Each number is 500 + 50 x the weight over its row's rms, rounded and kept within 0 to 999. Layers, rows and columns count from 0. Numbers have three digits each. The size before them is the row's rms in percent of the matrix's.

# o: layer 2 attention output (transposed), 448x448, rms 0.267, rows 56-63,120-127,184-191,248-255,312-319,376-383,439-447, columns 112-167
# v: layer 2 attention value, 64x448, rms 0.105, rows 56-63, columns 112-167
# gate: layer 2 MLP gate, 1216x448, rms 0.101, rows 0-53, columns 112-167
# up: layer 2 MLP up, 1216x448, rms 0.106, rows 0-52, columns 112-167
# down: layer 2 MLP down (transposed), 1216x448, rms 0.1, rows 0-52, columns 112-167
o439 097:498501550464477476406385466459463506508531491415578521529512516513484539453442464543582515456518449465497540502531474559491540519559473467494510481503546523521526486382
v56 099:555498535414523442437414408482546561424531459579485485485648415385619538525482490495453517456396524386569481511514520544538421492513519466602549507567405521526415401492
o56 100:525522358511412522494519491521454549604424450481432488510441501509466482447431589581487536413439565466404515536488479518423547431512442512478504446526536433471500518510
o120 101:538431480507493513483508462414505533429429402523527443584408452504506477479427486524500560457532540571448538451416636573520403580480441424428459440519505486488447597507
o184 093:532434614464436495623411558567482460533551489514463528462536560573396564497550508380602453536536394471496452538483410339499478542566526541400460624463505563473533428485
o248 113:514489491484507510498528579556458432609502474424484539464464525455468527469508544576452578495488494418463585474570585591517506434466447495549557537365531435523553542511
o312 095:567466464612511512519496617572408480509532507611466519489458531573553410471502547605490413531452466566480538469572500511474514528493575541542462513488471493411509497453
o376 099:431543495493477543465588508485555476445615563434556496493520541575523519492489487537392465468538516414539553489454376567567506467466513526387551488533484382514436454581
o440 088:525569363493500462461470451539467507528532492392512482447442466517489546458518459589562466433500556519462452511490491530523516453459386548495464518640554498536478485506
v57 098:556502590471463571522430510518427462516609560473550576504511504501484484497588466616576458451381431459522463531369544459483570474447462586516589505463601490447478420508
o57 097:562454481495488432463432501550546458458446432438448586494551426577454418501530542571546484493560540555504549472480575408487545517501459518519466572464452471445525487386
o121 101:531543432440508545497482551568558431559590511563509505565438494584427424529514555536540526483500604531484519521410554567524570494500469542442492473481537454614432572424
o185 098:405533510591471534528453517474504512470482550557559547515424456515437571357494464488499508503546422462537410505539466499494399417466551500495552525429546514462546455521
o249 101:484493507405482511553499506479405479446588490527409617612516515531488485523543490440519421558444509502464618479515491529554457567512467469526433506599471499518522478575
o313 099:537553441392536514570519529456448549499515488412447334563535492500491536502479554459578596531441482534521571486578494522545534491518411415498390502499501477493448536531
o377 094:485539537565512444458648421429431528553569492446508425533425467530539573416491485436465384501392468578475420538486521551459465551501445473493477539466596509396458415546
o441 108:492474554427498414572401435499531565452441506548584546445474406467435509417495518480442603529619457540454523631574547431468591568428523514564504496508488483540450536482
v58 098:552398551511495591368538497511533463423570464432445467608501543551564615526522598472513542464539476508532518437506552426534539453554531465485534511518466531469453530456
o58 113:544433504598471433513495540513463512532476490525544455582471523557550536444424451522407521429487489570481536533406391539469548508574542479530553638489380514503445498443
o122 115:553570515548504467543498565550473543543402531472516442530617476468420468661487486523536408529507446504463585451557550493402516530485602533533464517425536567495584487423
o186 107:466542450411547613486511534435405544538602563443410558525506535461480431471485464441458505504514516512492501628562524482472497494499413442466416506440524417566472505549
o250 101:497466542516438482506573504542559451465417473485516427518488485611482519413564471517507394503463481440418453462521464483461579538556459472453514459516513471604537494536
o314 092:556557453469534542512603486487604546459552512507422568390569533582581399449389507482575395509412586525514484464460479549455451548512468526494440455493405577460457538575
o378 093:500406481541596452413514495471476450553543547455438439484606487569421526442567480436574553496487459410512468587513517457508498460527491427551478491584516520417473431470
o442 100:435500457553582574356560465509440432466421547451434456493509505503444588448532469498533502508539466456467538582496427483519536491514491480444559533605452472443463431548
v59 097:491435537502519371554464522447563407492524529523542594536508391505446487521479446553591506479452515463443555601462552401441532573524442593438557474578494556551468490531
o59 105:540542449638460484545487458566539405517450482554534517496462405505480578455526459499437449509489421448529523456519518444549426496486520490421509468540522506494462481500
o123 119:580523531446512430391520538512463405493461475579461458444525558562406498467464451471436586509560518421530462482505521517526492507420622501538506403507559562505489369439
o187 100:408486505497481562505437533506498539476565500421496494439517524466428527506472472500467470387462547560610549471560495543447499488517519478587564504440534510513510574421
o251 104:576438482508454438483491509544617542493477531536454516521474440508517517520541424497519576574589445431363534636521538501505482494346557512543499517468446476553517572510
o315 093:576506398522437504558571455527496500520458504477515513463544586583569520483450406396449500578485418560539531468434464520522515519541471481524446540452468484472523479481
o379 090:505490529513608463494539521429462603454498552487543481512420490487476525451464520544538456487535632504494528492493454538454449484456487518424445443507487503535483548559
o443 093:432404491507358485526478453549557547501516459488412527474486513561510517482495564440475520452543472573514461583607468465535511519533442515480471565543436541584612489465
v60 103:475494484395475562550428501601461426445471425502444438460516484575416579413457480492530474569477458391520436356491482504495522492510528449528462515511378504539463398522
o60 118:442527496545491427472498576466459494482444560481456429476500548406506532502555516505506429528589575479476544537486486560513531451509540550536530431465503525507505514532
o124 103:457521444519501470504434602494577525519511604484578616542560549477542505503546439578525543381561473577522556444514519579510581462511479491552523462515444524503391503524
o188 093:426585519528500515509527438411498484483528497510519510541541467541435432559574494402488561569466498489403472548516544388511500574490503429500557536465499485384501479445
o252 111:523446490503489486440532472447520503483579523548348515497577593493518454518458516423591526515469554492595501506551466592550500480450493481510422479463556463469555453512
o316 096:488434386505443482567485552533545618563545449480556512544452432536565545512415474481487446493564495494593514470493501435512470474591477574414542445497512403410578586472
o380 089:457491484434527581510512520609432449533501477617490511529515430515521478535446547490577503518477446424598469431532442502479551498531499417548462554507487561430559554475
o444 089:514452492471530498514529521466599492498481526556455521460445474558401483466567467546481482508495470522519476630567551432466466546533489450397392426471510458549536520459
v61 103:453628472473494616478523508501531501526551575486531541491433520506565432512501354561434524494427528518494554421541427477470511462535521432423474573486505428435546416415
o61 106:378479471567477582512497603448481621505527478519519467503512412513462453429568501456562419496542465388466375388477555443565548530518493514454597490420546535507520555492
o125 108:522548484479542522478604482417475474546383484469568475494559545590553496522480550440634469415457415494501438491470504431524455530543469496494451572558490475511489405510
o189 100:503427549475521482588594542472508428454464488536460443537460471500498407500554524465534493537427563455505522575488508556440487472514514515546442500514431619407530614504
o253 113:419497413578419539425496569523428546534516491493469473532521520466482534489529478528488520513577428440510506469549475538495512475582504516481588475565536592544480538530
o317 090:447553571566515488507493500495429565552430441429505590514469495547588538442505607522544448534536495545543597503439607549510437435557442433478556517502509555497425540504
o381 090:570547482450472512488474441497452493451480534557611441483460514499558541511452498540396482511508629533501531478568474486495509618421473482479498597536596422451514424428
o445 091:495491486525461459470523484484459530571477506472398581546558465507481529510485548543437471471512503420459537456502486482505471521512455649443471415471567532527521416502
v62 103:453494410487533494488467467481516501579476501487545588413514545418489494520478485430461470499454517463442475406534503466426530412442520456372602561488540517567416532549
o62 103:558532444535441437507545429500529441491531447582463373529585558418430579584444422570511492476499452553455549507425503568468450470466487508538491464519440561450415463507
o126 101:526515528519404521535564497503536445518534597372486519507487552475419518515503493461547393486525507498498508564489448489524478460591516440473512529434510504481445553488
o190 103:407545620491477503475494551478426565453574553576479535630549576524490506498577574480527471486552504429527616455479503546554578582534453497504585463558431508539464503511
o254 113:442509541510491486569449477407582552581531425439529416592497512456504566582473460414531449486542524393427485587432480506506387445465567425406431426501549524543488517536
o318 091:560451551469488457478658546490510539453495472539541523514462487348429500505556534499457471488456542475465507508537549473464466529498450586473462512451523460472530485576
o382 099:425518459454561465587500453469490592612479567438458449474559514455631478382471473340439547535514409499542432528477539477570460467481487456430562463439429458637463551389
o446 097:578475464461507528650481550558478472632455507582399533428440491509490464549495523406507487465525499494488424555457526450524525546463487485437485485467491462560464501484
v63 102:379497536503388477536459470493550472430483467548429531490514518458512557541522505446547421557482505539477495384589571517568432453547443536569489516481386489515531386512
o63 107:481500415528520601507546503473467560481488423464506494496524584466569555478461593482492414532582506496536424486507513462521500482489456485526491530540571455411468572548
o127 102:495541457547558561559420493486457535519562390495450516438509517538499485449613512577487482501560513453535607465501498535493502511457482520538495515502451421552501623533
o191 101:495512520527468383435486457528540421558521570524546451530498506500445488559403546498493510529514423555523517595555473440490463567486559540466506509541542538544496438487
o255 106:511546500489470459490514457508388591498462388465577508468524486409549437544490423482439473524581533458517445513481483566476433439540457450477583493513475520540466567497
o319 093:532486458434526535508539601564389497520484462479565547442493488458536500432512472515508557482471387495511380587405502435468501491513546520494567509537487511578533577534
o383 090:505455481404486506463543500581589500476482514566466442449457341528536603472521448435485525434463460538540525560578496440427476465655519554477458484444441508452459560438
o447 104:489573509463459355497532510447527484477469504487525546419489531421302514511444469495524594580554473543464551495553474559458501505518602457510502530489416480587555510504
gate0 089:477470482511407484485465440434483528490543431558646547448530521528523589438555448502464527487467423511497523462571558480465534462542542415427440566508505397453580516527
up0 099:567579505514524454518394594541432477469476525433507516485521449459519428392491525414517475476536397462482575496524455466509367478526507564469577458401476405540482445469
down0 097:363493396502511490506463490521480452469644481439528462514536513508559450571512420519491531457497536447438490558454570494475480437496485551432506552484452498442565513544
gate1 095:484513313473490545461505460538513438536499523524534492479549485535460440553517505514485492486525483569509519459580410510570493497467470536521591520568495466582415417496
up1 099:575568559444453520398488559430542441447520484496491588507498547437480440376465464510476327531510610489500389509380580528467456435504478461492525419440490475470508566491
down1 100:528582593437481490403488416494540529484466509486452522575491547574591463483445555452507454467467423485542547416606516543595529495595474513593524539548552471499472546501
gate2 094:473402520507587483479512500498499507443523472539473463522422407576599378506455512470494489526511481551425571548429499547601608485423503477546562478454456490477479435544
up2 094:525502527584490494422438488429533561440553537504497576484550580483455573508480519416460611538537561516536506490590518474582480534544527471469541516590552453540495548517
down2 104:477555455532465551481495524485475512520410454598517551496532448467534482446436522526529502507471468453422445557583456541499539529448555520509613527535440460462443485445
gate3 097:493513572553536524465497574529576551613486409541493598526564534492573500629514448547394397418436442442494476478565471568568590499519475437482500424419466503512436439556
up3 101:388532473477499451578458544521573460572468399364505671507551520437519482512491447531514492493482483556482470520493549546458595516489568486549480504431485491533535476598
down3 092:502514604444496450540475542523357465369489528397416562457464466525505544486557456492545533509566557538564523411438509483395443475516479430538488533484567601436509500402
gate4 093:479532507475528482536415556576515434384476492458565501605551506496593466416602535542524397380405457542524522500551486548474561489477475446440584424548584479520558591482
up4 091:463482458515472547459507480466507408534445522500524477406509504498554477548560524545552492558489518460515505520603499451548491482501539517529553397569492445514592460428
down4 091:463553497492509509471463475505483515517447498562469554507533502440569448509542535555566514505549532515585508525578478454467424480474535503475467495510503452533517562546
gate5 095:482411463384514441537523493507505470435548485530561531549497568460445430523462540468448563485570368551496471468471552442393457493507386484391513460560447492533463435482
up5 092:463605503513495460463539433449478573454489539572484529528480540412475533529544481491439468500527539487542510543595403442510513484565556545509500576494540474426499458506
down5 092:600524435495515507505439404479526567491438488449426493522540514531524514516574559497495467464498546493545472508522427465496528546553550458544505585492443510485532454390
gate6 123:505494524483528491619592433503482534522455617513566486499435534545553496466513531505555563476499486622401534489520592528553541494547449410485552471477444459510559458495
up6 118:493527484579546438469363491507475477545487483569466398495456437454463531481472513503500500463553515472524485462493533476553584518466488540588524337497494569440490522469
down6 110:447489513383460566492567569437429511497511481644475447589569567514489492504455490491544475497544485490549447452516537444524536465533407414603539542521535449497514505495
gate7 109:571465447555455572521509494571401555454447505513432413562433512528535534416424432522539543570553369472494475545493550573539471526521467493544514434559394496455436537496
up7 118:489484471489442458484507553447591498435450571503426515529464516480450516436529534450587424549399427550496593540565452454473460442470455484521570510539544489483498582554
down7 114:437573562561470449454471478475557409483443541618485551541523531420383426416513384457535538542502533488453503465482457498479532452524578483449463574535573472413522434515
gate8 106:531550541623501410578424558533455502490541550549520480516503419486567457608496513480488439493491494500484528516525488525543414334429475522496411438531436539417559524421
up8 105:463583585521531422521432554519483440481505636539513496443575463512490574495462529502583492449498534499446395615478532489484468500461488470508482477565524528428573570542
down8 100:595483503534523579581451502537481519508433512443494498484515469465404468498394542453591443517550462514492496404506480531573602537489466458521587472599479458539481485442
gate9 098:491485509486600501500565447497451593503561504427479467643450521493427460425454561581461522460456508472498517455454435500487455537472455412402492476474435574489439554497
up9 092:474594545488578534384482588490427561483574515429481494523480522414415488476418422494497429503477483458559508508378448517457523610547544553546516540447501461586570490490
down9 101:450504570510447458478517442487502587570511464452453445533497501593428591504426494516552515481493538445522439545545544485543532493553478529500567545482515453553479514568
gate10 107:419516542481507497520472526497559463513527488484554426535420512451532574517499534512432479500567606486471436518562547515528388469490435541474461577464409457509528547528
up10 103:458493499478610534500529470510541551556527434395466426533441457545535542505571557487519490491453446550535565542503536556488516377466493538461584501455515494523484510476
down10 107:437607444450513478425448528502534434463580488470463512552477452492502613493488552552422536442474477548474418503492461427436531444470481521444548594544494458580546504459
gate11 100:433495507479521501480479437398521493614512505429533546457597429528424433577575481544488577475486453502493569570467495467513517493544374503456472444495483582473479369445
up11 099:481455468453490554508504601437521472426465506498499498531522521532491569488545474619523565578493365475551547566485479520474478500492471474575491524418458473417549556438
down11 098:460512586512470485422490486553514455477547471484396610549493425518603544403620474457590508489521512517439514404504412451553518522557403495470542391550548400519567498557
gate12 108:518487471509605542443533417446564552519494513526411391541450494436429494546494447497543453508490560506466483486422476526478491396524480529528504519444518515497467527494
up12 106:536470551571466504572506516506551536527543495529477503549525473514570477463489452547489512478482493541542517512425544390479425588507483547493452481532518422413531490444
down12 106:551485510508550467459460426490556520547643523574478526480432470502497477527635415505451539466462495550490559446460525500577454488547495480501493540418587454420492426504
gate13 110:454429448447556503553581513435465513416458521481456477474423537486481510506539508577478509446450481566479551543550486579498493555572504528441537478515517485497598443516
up13 108:462516436419525479519369535406414400497542445441534522569460424407573501469497529450508577574561486432432504534476499489496572417549389520494521457501486541512524447481
down13 106:558461506468403505552547526561542494520503481383500526499543477478434559464498558481511506473416519511398541484493572481518514521552434434536489455486418424548459447455
gate14 109:526526485549553460498431513534520498450495526474553425414490535524502471595410441495468478489543555489515564489408589526569454484519531423519442488500484599469575491463
up14 093:484530435539525522598585446548442472469513470549440478471437524453412519405449592540535478516482530492530497490566534502436555551503521467505522494498443462497470467555
down14 106:522558447552518462420462534403450528434571418536533521531472457453483428465548538501494555511523395416538456500539520580454521529449499494528434468496509427390471478562
gate15 096:506429424567496573461549435495487466570595448513449498544522551509472545534494525444506509518525516545518466519558486535579443496515511507575467560505519476470523434484
up15 100:533578530470555479564558483485419534461438493483580525517489523491540540559526394501551474600488522490476545533555496517430598484506441511554465467418482479436388422446
down15 102:544593437442587530458500554494448507436444467468433491497483523536441411562463380469607463559501522424524485511586480512492418457475608427546416506532426529421512513518
gate16 109:503466525580462440438443578474541579473531523507439506498465489513516514605469460531572512495473504506497514550405531526429469459500542453599388440507558502479466491504
up16 114:471462492445505568462485645507478549511527419468416531509480410518568547504502500460557488517556539540540461491522428537491544504488397425548430551488462517517418483525
down16 112:520523496523476504563431497524479478529423457465510492451438486557533568454536411533544498509468518500611612536543513497518524482444544415519514564510555594589459472487
gate17 113:460476502478639460522429522475515467550652486542488533443538492500458477473551473441504514515437511527517559543447492507574446502563479632458367574565513483466450442529
up17 110:475520516519498329596525428396550533525560509518540555414581555445492525526517532471505476533495458453579540491435492506530460339624482559440498585536516551515484492486
down17 099:536480457495483406533526464573433575493510456482565509442500484478576544577495488522417534454562623528433467546614561442467496539567549555511424429472489417501521560467
gate18 103:570534538557528497562481513525637442492422457489469516427477462483498485510482472524521538508501462532500457489460502496523503507432448530458458530404571451482477455527
up18 092:564526550442571497418506472455472415504486550588492480569511594436432431498557532414486548606547484483504473537555543437563506585544465462426526482521443565462524420436
down18 096:482411445533489473499480415453465550482505432450506382448526503580546466502433517464542481546508548552535427480465568416515500472509515493446480448525583455590532549553
gate19 100:444561554481605549469500435433522455547509514566459476488480470501481512480505596519470411469501516465608517514539458429504539569457503506578578514496473439522400519535
up19 096:460435531503478538501557496521502442594555506497504584551512531507502469549566455518559504497497436475456527505516526474425502469509531475468518508568444461450530499464
down19 097:484527481469550585450500625400469488431557470555542440519530487487547401510411451530574421526558506492425498486474482476505506428502554535430511507457484543400428496488
gate20 113:465501409546503492398568520442533550568546498416449534461455593563442488459637537485599528571468591504474485470556502465535486484495414523485482498498608450464546476508
up20 114:471553523416411533407491662512599600545488494516503507504504463483532527582582507461515444524503528558544540483532545585448497567508547518532529503469459559513452507515
down20 108:548512581451574422565539513522499535542427443582540513548498476501457557435513472573593489536518471468476498529493437549405429507610518529528505592557549425535453374419
gate21 101:475457564576551526512486500454508472529508483460474402600590395506518472506390512517574466458477519464455444490481562518475442503560547450463510491510565453508597452528
up21 114:541476428419522516497470499483502422418466525476514484482446517506548459507440438506488486548465553538428471540441509607561506577511500488469476562520501503412526491425
down21 102:521552481480514584422503486478440507593457562499553472513513409585641501533508512530479478538460451578572506525402381552552398482556431489547455497502622486519449551557
gate22 095:510481463558571550546536488620512511456467543400551537523570502467495504546465535487517500475487489572557501451591471525493528530424545526511442586619523578510522536607
up22 095:497567415543457428469520444473503460487568542535464442542586526445523431553516504478522529498622407529518455516531458510570422504448487520494548489455452447468468502614
down22 094:469531460463485566433495469557510553576448598505503547496443534422508463568515502525566493486430507561484501465428451495525512490439540484552584512551489448519511440463
gate23 095:565555518531476420535513420506511419621461482532474484469487479614478479503525518559543555631547433515475491420453458403517456520477546630560490534534582589433488459462
up23 091:467406422517524445447565399587580499545541457507482449519504434402455446571438551555534469509468446515412564441481445491494499502379562453539512478530479557527563478476
down23 096:455536524537522528469427501546440424587404523532522444580535426470541472469557593441514433432502479543531424526540476503493524527447551384512520514555449562480567521420
gate24 104:487557485512531490571471371456476426555434541470369530480517391537500551521534394452593426454463517378449537483575505573564508544478450461605471469471592475476473473459
up24 105:473526490479483410457499586451493490499558430467457535534600476520514465529495550523596532475537560515428474422487565531591565566406432524499576527523556437541511434608
down24 107:491507461494492522546561444608484498509453436582466438528460495427542478504536562479473475503567436515508616526464498567433554494440531604465547474542495420559396475429
gate25 100:516428520505491533577515555539442511583459462478523530508509462591440512487427524484421442511413525461444521485572517508506574500465408419444516533446485536515570468636
up25 107:457550534469399579466503506535441448509525572516584615493435441578523475534455534502518502484367476545438522620597451477456457512435514410411474524441450467478505485562
down25 106:534459552370491475453506390477463516555509528506505437484545518489536482529493475460491494537592464469454472482521557569556463501518463476462490461491434509464583488514
gate26 099:430428497519417506509403510498450556507481529562497557542411528427439434583447474480479467511532490522518544541518494458460442471503466486597565469527515510475499541482
up26 103:409415452500479495583433537385491494475448442499426536518495491368531429571484525498449499464605529519517520520468578530457508521491537482518520442547471470453583506549
down26 102:469427556392517586482420556517603458434457497496438564560470565510558494478474461491549429482487474576601548521487548548519438437431492466535496438471562469546504451508
gate27 101:504508506463499455469587543538515507375510541459554514446473561502544554489484491414455512558531453527470513506453492544515571536470477428445462534675485472389614488513
up27 099:559559525526532446455534533500468449463487557490554493486470499505605447420619535556539577498553471447521430510454548495421461550410457466533518489554522475493525518532
down27 102:483525481426487458415495491457505467447495483547524467465475524577535502537563555551686520513542540536454499521500522471553513504513528527566568551389419487480455510477
gate28 112:597562513601444589526578448463464553507556451577519437560498535548605541441492362525465478508461591455474507563452530402385547549444478515505455468516498578626504448448
up28 102:502509471538473510508460563482457472619498462498524432539520492535592509406489546496508552425517443466506527464515485498536500530603544503469450426433475572433455531515
down28 104:529472529508554444461513441468510495536495523510469607465592509524519538368492577512405487470421509553450513513387473499481528528525487666482428447370510511531526403581
gate29 085:525502524533528531580461561526457483540484404521391530533533467524479566439504515497568534484528498552510543573526546427493478496568446473571504496393522497553439573572
up29 063:553498557543533490509463576570480547572443480463450560551492422405464492397537537528507522455458551492496529448484481484473599488537584499548529532525390483497473505542
down29 076:554457469459486429397515452569463533455495570445552492446617480374490556517368559416410557464457426507485512437494542457422470540581566516542444484500408453491544382509
gate30 100:524465476594530438560479455478510506554449475461526440504428337546493475564490538600430516516542537433567501484527417448517547532498537467494505440420463539487518474584
up30 106:520471576533516388413552646417477539491433495499479515451534389551442523490548447586539495556487418480481522486574539481593554602566481581583592562488539461518590393523
down30 105:591516495563534539585502447555503512517448547480507521468536519523494578485522456419499568501538515608480513506562414434600488463549474504450498532439468480567518465486
gate31 100:408489592511585563503546557474506431498487532462527466447575539545416583439558560470564440503561470484504508462521444549507494491468546533515505541490482510500444534469
up31 100:408598437535475561508501435494477510480394524443541472477479433589406486498458531549588531438472473541568525477485573473432487584488482532473596533497484414551419498512
down31 096:556426445529555415455534494531464547428544521486504543442469454451532559521505541393517471431466524520540469550586610466466496477457497500426417549586505527471525503516
gate32 101:491556433531540518454475485575490560546481430431411537539407502476605517572578476444488555557539555541541568562532489539575389558461437486517441514554455542492521470583
up32 095:539469481475467471500567422470466391458503502567434515473479525495478571474467510389478509436493516508390574481485520537452426543507463570433566511499412450475489468544
down32 102:551458514477473421471550401497451513496506519504463501567554487373505533489448530412469548539478499505505500430409426633529476478469473468578526525527461447494525452538
gate33 108:578546487452548489475490597497511569564535522497510539445490472531513475450484492508514420510557546540499463598452472507510509436449436514484484460476523533485470522451
up33 108:533432470510477386535486490479523485483486558552577473499497511570494599473485511445482513527461457517531528462614427641476505497504510532432463525532511521418491483425
down33 101:443531555503493472494458458412555474582529528452478571457451483573506492491503482441489409459537466519510481477480550475523488470430382514548560538567502510496508594538
gate34 087:450477576509526511542423528448470426463546512460487480432470528543447480449587522524465581427424505428528503498490504444489487494520565454540525461505428455495490479435
up34 092:645437511446569491471563450473507486512546510568517509482522537473549408439510458484580461613457435582508499538504505479439563529499511479511439558437511522458468446556
down34 080:474588563520450508468386599493433434480481495428507446598443493562466503461459508553417540491535438442569503573485464529536373464486462514681518536418453545546496508576
gate35 102:500565411493515464439537467551488521588473481523510529465536607499570480475481463485491538456516519449438491432459486421500452454544481494426415496489534470511455531526
up35 099:594519459446619577513614597526541463549527499478495496587515450489470489510511504466573475522526402491441567534544520572517461480524491458552572511485514471474486668549
down35 102:548537498543430418508498539497580537522544453384517546504477482543553486476522494534561504568397484459435442523520574544568505600538541438633488483441445568423432483543
gate36 101:451415529448429564501502525471512467476560467515436570517589444551462492551447503518621529470560559456542495441563515442485517508471527474438535391443514395493442548511
up36 096:468476555487499469494462503440542550536459479577432525382521419502550555456482535548507524474505488470493525528477527530507528660429607480541483389448471476439497479454
down36 100:479545428527458525479539521436567559500490580463527426538502550446507461454463391415475536422466519462547531509505512479458489491487591441600546557550556490499492589449
gate37 106:464546511489483497531466568511440489485485545547506507585568488507464511480484464564492478546547492452513419559474526571536452392456564509452527463509457563553411481466
up37 103:556482563529461480556420467553466523476468522593579451512519526491467546483579522527449559421479533490544537509484427474439458489514474476608497470542582471418577386497
down37 103:501610545509507545421428458474516472552502513511457509434538490562520528552404490497457541410421511490407496578557407588471396521460492451435482591510513490523482554576
gate38 094:544540448492505470545592518419439441533554539510506490511489563541501521443527609537392420443506471429491452526562520511543527414494501606408527518488471577517401528477
up38 099:450448519610546528496480537429528538476477510469493514445491517430539563533485479513477462515533544487432462496524487678585550466482473435495591542517421541500552443444
down38 093:485506557519547529481565632452403441565490596610494512428503552545437533555549444469431508470538456587469462474495487456468451472438532618518488440522541516550501467425
gate39 111:464498487577524543611614521479532524513476519517472428481418554468548524528482481511527504492518507518591497508507499487586528562537549532469494505507421484389575561495
up39 101:521501555544515465573473526470525496410437557486467507507525451515525486599503559366537489564534460469564517495496516476419444483491547465485518509499515522466488517504
down39 109:472594527442445632542533514472436538533547433476535566570525447470524418578590497517483573522496520463435520505528443440458527481439453533528416510529526430525516510572
gate40 101:466428426508454625458474501473611511569499545458665438563540460457525508603514500448565482442520495525558570535474400436489404444479619559583536566479518460450448497507
up40 108:457563472595490493398432490453446504453416411473483496538472488436556502456542560400481415543445488485492523515496548529487539436542634527508533482462508551520478500558
down40 104:490489434523463580455504523428516432515455456557513477455546501497453422542487589429483574493457495554507506515529611417437567408471519524462470434426497473517460523533
gate41 109:450608499525447526498504524465510443600587565486505546521535511544482515500470440429499551518498500501557475536395571433502495491452505426578550532491484522566521501530
up41 100:511458550525488567480493355476544429486498517546468519489494530591575517388524469474466516543516493495562429504519458516512538460441526556574478445435454553482561423538
down41 103:551487500417550554500582481552493557513507441488527462458538480465427527483545499503411519410533532584473461541503494432441411500454473470382539456495565476437513419460
gate42 105:482569368430572521440531470543498386435465524486538539499426504539492470480480522479514560547435517517512602448394429472520498554490582533515591559484465562515452438525
up42 107:472523603534423484548473450397481557555526529524453410491571514502498482518554488426475526449519531551486533392515502536469549627488542467471438424419445526541447502554
down42 101:481460486549472413546433538529457456514483481458512569561567471461455552566547482591517503465458572478508426515566494577417566526537411458453501464502509565525549479519
gate43 089:477493464443528485454470474488499541499447479388504476505605542484460466500443493549448524524511562539440505538530505458541513594562500467569504504636446536363457453543
up43 094:410558517494453467569436466469488557489509433554476620621515492525598527501461521469485494483493471550592467553532454486569582432498515469577420524459538481517477553449
down43 091:591515508476487464392488516485556555594453485450545495536396527496438574493511505504480521509547476497470547497434499511432458492451579556498574488569540588456521436560
gate44 111:521491370518564447537561541503441605472390482519534521517506533546512528485546492500507494493482468448442478549546420550500462462399479522416442545437470529388445445527
up44 114:504553478518464477496562530421440528511552502500522610432433505516431515437506578501563465520600551476558467586514444381508548422496637524561488543469491428515496587635
down44 113:486475487476445458515438440532461476462434466446445505484464543519489476539635509361516512529569424583472447520517443485400470474536533539497474452486480507476447442503
gate45 077:442542560479453515478417454463519570407505544546534505550440501542452542494482561573513527488514496474545366423471558461429560496533491421495458463480542452519438421450
up45 081:504525564494554475520503529467567438411550456499514503607623539471444508518488445411466536401578569503560476453548573538450556514443455416472497461532509438550486333545
down45 079:527519527475505527464552551496453494602536493445494520513459522456543570453538623534527426527559472462515565468542411452505487424627502485587558558483575454478465515450
gate46 115:487557437495419478504447539466448491573527482488540508501491508438513453504437534380495464522484520458599565511469451492584472427434472543466511516473458461501498598542
up46 104:486450513512599482529414480420418465591595474582527518588452531526491521432491401428465492497568493460482403481556510497507453425427453515414476558522575459530505516426
down46 106:486543422471512499543517519444538456577394542469485534535559507500551543498458460561388507546453546487536537481515475545528443424551512563574543563500475455552414501498
gate47 102:512549453535475479496571500610527413541537493450495619429475557519477481410542588515506471467574557557517519492535429421504414476524482464507490504368535527516460385524
up47 108:518466532497560467530620513514470542463529496538480538412478495539377513376491506482495455544469513588437552427413458425523522424555508457507531460490408526477467559493
down47 100:492580490509391509527529498453539512530426516554492567410501482514460502560555556444539511526506474552432409444447495451506363618478457474540577434462516494506464536474
gate48 105:524550499490485417522509396445500594534480492543565511508456570543499463543490407493415480521498469464464454499447598456431521436464513461484498531413432609535411504510
up48 100:471422582502438515569452506511471549511453535434482458478494452534508532464555537440459551488572503441482471453435587528479443511506456554498531470518545555529416463426
down48 107:504522546527488494536620454553478383499545466509445535505564487458476496565551471492513525488482390493548486567476456489466495489450523565490635560441503491447513495495
gate49 088:534518500425538478454508504429488547560569480416576538455513460436388551501523515476497530495415508485516535496450520478548501469596514573564482481395479473496384475566
up49 089:527443594526498514472553446341576534534469607502498601453553534492322500500448510517508471489428517423457496555509516438518525473521532527430500486454523446599542358469
down49 086:511587432487472490482479387498503550508511549469464492609530581631468505424494550536497434484505602532512454524503487575571474431467437506535484578461507457459472662538
gate50 101:408491505480460543566434441510513468519537448468536492567562460472587527645545447506565525483567575567481537587418516482455551479513483406504537530502670523474465510473
up50 101:485581547493429595424506401547562485488533459518534456523616525452551399487515500524448525530501491508471495507567514426507538446462478378474532484443530572443484516494
down50 103:534490538511438559406507533478535507574486498520455463481488457498543573535573496519444550518514517429485421476512540531434425492496525518569457493421489455598526519467
gate51 090:530561532428547464567561555467381434513479563533544482431565433530489489492515585540411476520521455457467529481452469458553508489453461559476395576477427563472496575601
up51 086:409578555481576505449549504560419544538529452485554531546474551520583426471498464490520525456499643598400491497533532439458553486408529537470542497483495529433398429470
down51 098:477496487446501415492491495466503445453451412562457467443466513401563496537524502567492539574460596447531500500575465576531602538599488386442471400464483468484445548473
gate52 109:483426558507578497385467492541505547517560473511509417485488484449449544533554481423496553528521494484590643505452520473491526526502581478508610465450537532566494473567
up52 104:462469452459491494450462536497545451463476540464516483403514481472528515510510546434586542576430456502500485491488615483545484454534430528457506529409521425524562506520
down52 108:442434480576554521498504544434522461476377403578494456451413416469492637450548466554494454455464524532455492469592481464484535509451522572584509624446538546498577492529
gate53 101:552426518564465460555435444520523508538453466545533516563503429560574462488490477509493550544555518581483482496462466476525451590456478459544481447556522454511511535552